Each number is 128 + 24 x the weight over its row's rms, rounded and kept within 0 to 255. Layers, rows and columns count from 0. Numbers have three digits each. The size before them is the row's rms in percent of the matrix's.

# layer 5 attention query, 64x64, rms 0.161, rows 0-63, columns 32-63
106:190077079124151132100111165112153132155103131115167166109117124101113121146113146126108104126159
098:131142131184159116125107136153133102144133093152124123116119125152131128120150145100129110131127
109:164101128157122129123111149136128155151112137142114121146128105134144119066144090136080085177131
095:136091148135138121137122155121124159115149127101151143139145122122191142110121148082124156150108
099:141143145141137149106173100110147117123079105169096124111157185120123118154114139108141130133086
091:122161107124124108133097102153113143133144107123102136110105162120140135159121167150162093126089
098:078191097097134146153116103083117164160139160123113122143122158147124132139131155148150112154126
104:121177115134113155057144120163147152131140117147121103154072103136120130112140163127124098125124
087:149108153097094095125142091113138110126111154116105137132132165169106148131109121153127145129102
098:164120139157150071099144156113129142109112108105116174129149088136067164120118121128112113164117
080:075128139123092090126075105100170119108132111148185131130122130101115116097135144160148119140153
102:129122104113135166112131113085133153117115123091107145128158102155147129178100136133172163177150
092:144148146172125133159134111136157109124111106087093148125093125138139120111125178137126076128116
095:099116055147159123137150126138102137176162086126144108097150100126107134099136113144077187119155
088:100168165153159136092141107125150110097094103095101112119098166141138124087123115130109122115107
090:125172101130123116174138070123129117110117149144106074132055103139145142112145120116147099091121
101:110101113162105079100104119140105159103158146167148112096142092143136112134119124147119129170146
084:099166119136108089153121128125173136112091139149091100137126102137142134143141148157132139128101
114:122178156113095145126076144123144109106140141115107114160136125102129115144104126103158129110103
090:138182137125111120130155112103101125116123153092140097151136136095130142114122141103200111121075
110:143102143114133150112141151079136137142115094121093125088173103114140153175103094171097169111112
094:091124140118093117092129141202111149091137131139095137121095103134154127126132125113145099141150
092:117149151125121163142078141083126152117148120088137131155174100140076113110160133102149154127157
092:155111132149133127122109100147165085118120140093099123135120188104149088130130126132159151192131
089:104138124163125095121124123091143151121176165150141153163107121137168108137090083102168124098159
095:095131112119114143140098129155123100151136140138091167128142113111075106105109152125066120161151
088:118119150145106113118194121125137106145125083135121101113114115157112101138113136111119098139141
108:124180145132126144123102134158125124123123138154135076116125142123127103098120140110190115123109
105:080128157132124137162111133115109133083118143119121123160110122109107098167078112120168102116123
093:114197111105149114113112122106117144119117148130097115153133174143132089159139130127167116083146
105:172060105124161151148111137094110119100069120121150158103138149119150126117138095171104146134153
092:096103137142105105171148162124149124092145179167109128154180118127158188146085094107122142136125
101:128105131136161126137155144119132116143150103114188124119099108126153160105152089150162128111103
098:107091134153149152112122107141121127124147118142118140150110128152089142166087126133138100114139
098:134093109085108119142117141172079170133114109081123145089159121112132116143147124143130115116139
093:163106140117137134136108169123144128137120139127106127088123154094076130075142102151094165131183
106:149082108143163094117185124155137066132123128139104168098161112096136158151132161107118161120129
108:182106196145134138144143131106082102135101118147142100137141106159135145107128136096104137101135
103:112126179140142116110131123094149121108135114160165110148165131113131124100161123150106140122123
095:120155118122155145113082120129158093114155116102093116134141125130151165105146143150152152105111
107:140114113098183160122084107106083145154146115144124111119138161085103128120194123122120128114168
095:113106113118109169123090145164138133109078139147130130129117134130097145076107115133126126118179
111:159139117138136150135133090138138114163096149117127113091062163152140128134152119188143099092139
107:129090126136112146129147152143097092150081108144135168140164177116138136155123122122165129136094
102:146146138115158119123144140051128130108128121085144174097151175127117124117139157087156108120119
099:120096126148167117116163123136157118138172098134091159151084139143110139116113134090119095120141
111:112128168134104114139107150143110119127149180126122107151168116118114115104105119137128149098097
109:155179135161129114092145107145132109134139071133093112116108133107123109105113115161103138130102
109:064115164140135090117127113151113132143135144150142140115102154141124112118080112137104184097171
104:062152139099127133131115113113146137184141117146105123123119136133177081119137138127126147147115
097:133117130157166129182117119096108119088117119117101120168134106131097135132156105130130142147139
109:118121081147140155124122116148103146118095107141119071122123134134156111132159117151153183112120
103:130131126124137116114160120156067121138117077135130130103161113141170142153150124155095082181105
102:127092080137114128126150152126125142160127107144184085116081085142103162116107153081116119154134
104:110116161100116127158106098123149109152118109149123143135164127132091145118121078101144156155134
107:108151150113158078151131115117118102117102105090071099123138157124110133146141128158173150156105
109:122100102126110135142146131095144151138131127093167143105102119139138129084105125160107130120113
103:092157111093099143121120121139122089136144133081121129176115125128127125135149100165082139145113
098:142158142147116162135149154139094094134147154120114125110107114089140098108109139099138076122147
089:154116132153106070101102076124161146156156083126170143135148156162122131121113146122157140155148
094:109119105129143083157137130126125093118117124126145131107162173099118099096167103089127085124095
118:093146165135092179155146076152100125115157127092150122102127136130151132117107166079144128153151
096:124119132150121141117094096098109163110100120115091158156135132096139165091145150134101129095147
110:075147139123141151129150101143158119092149124152119119138105125071118124116096097091135173129121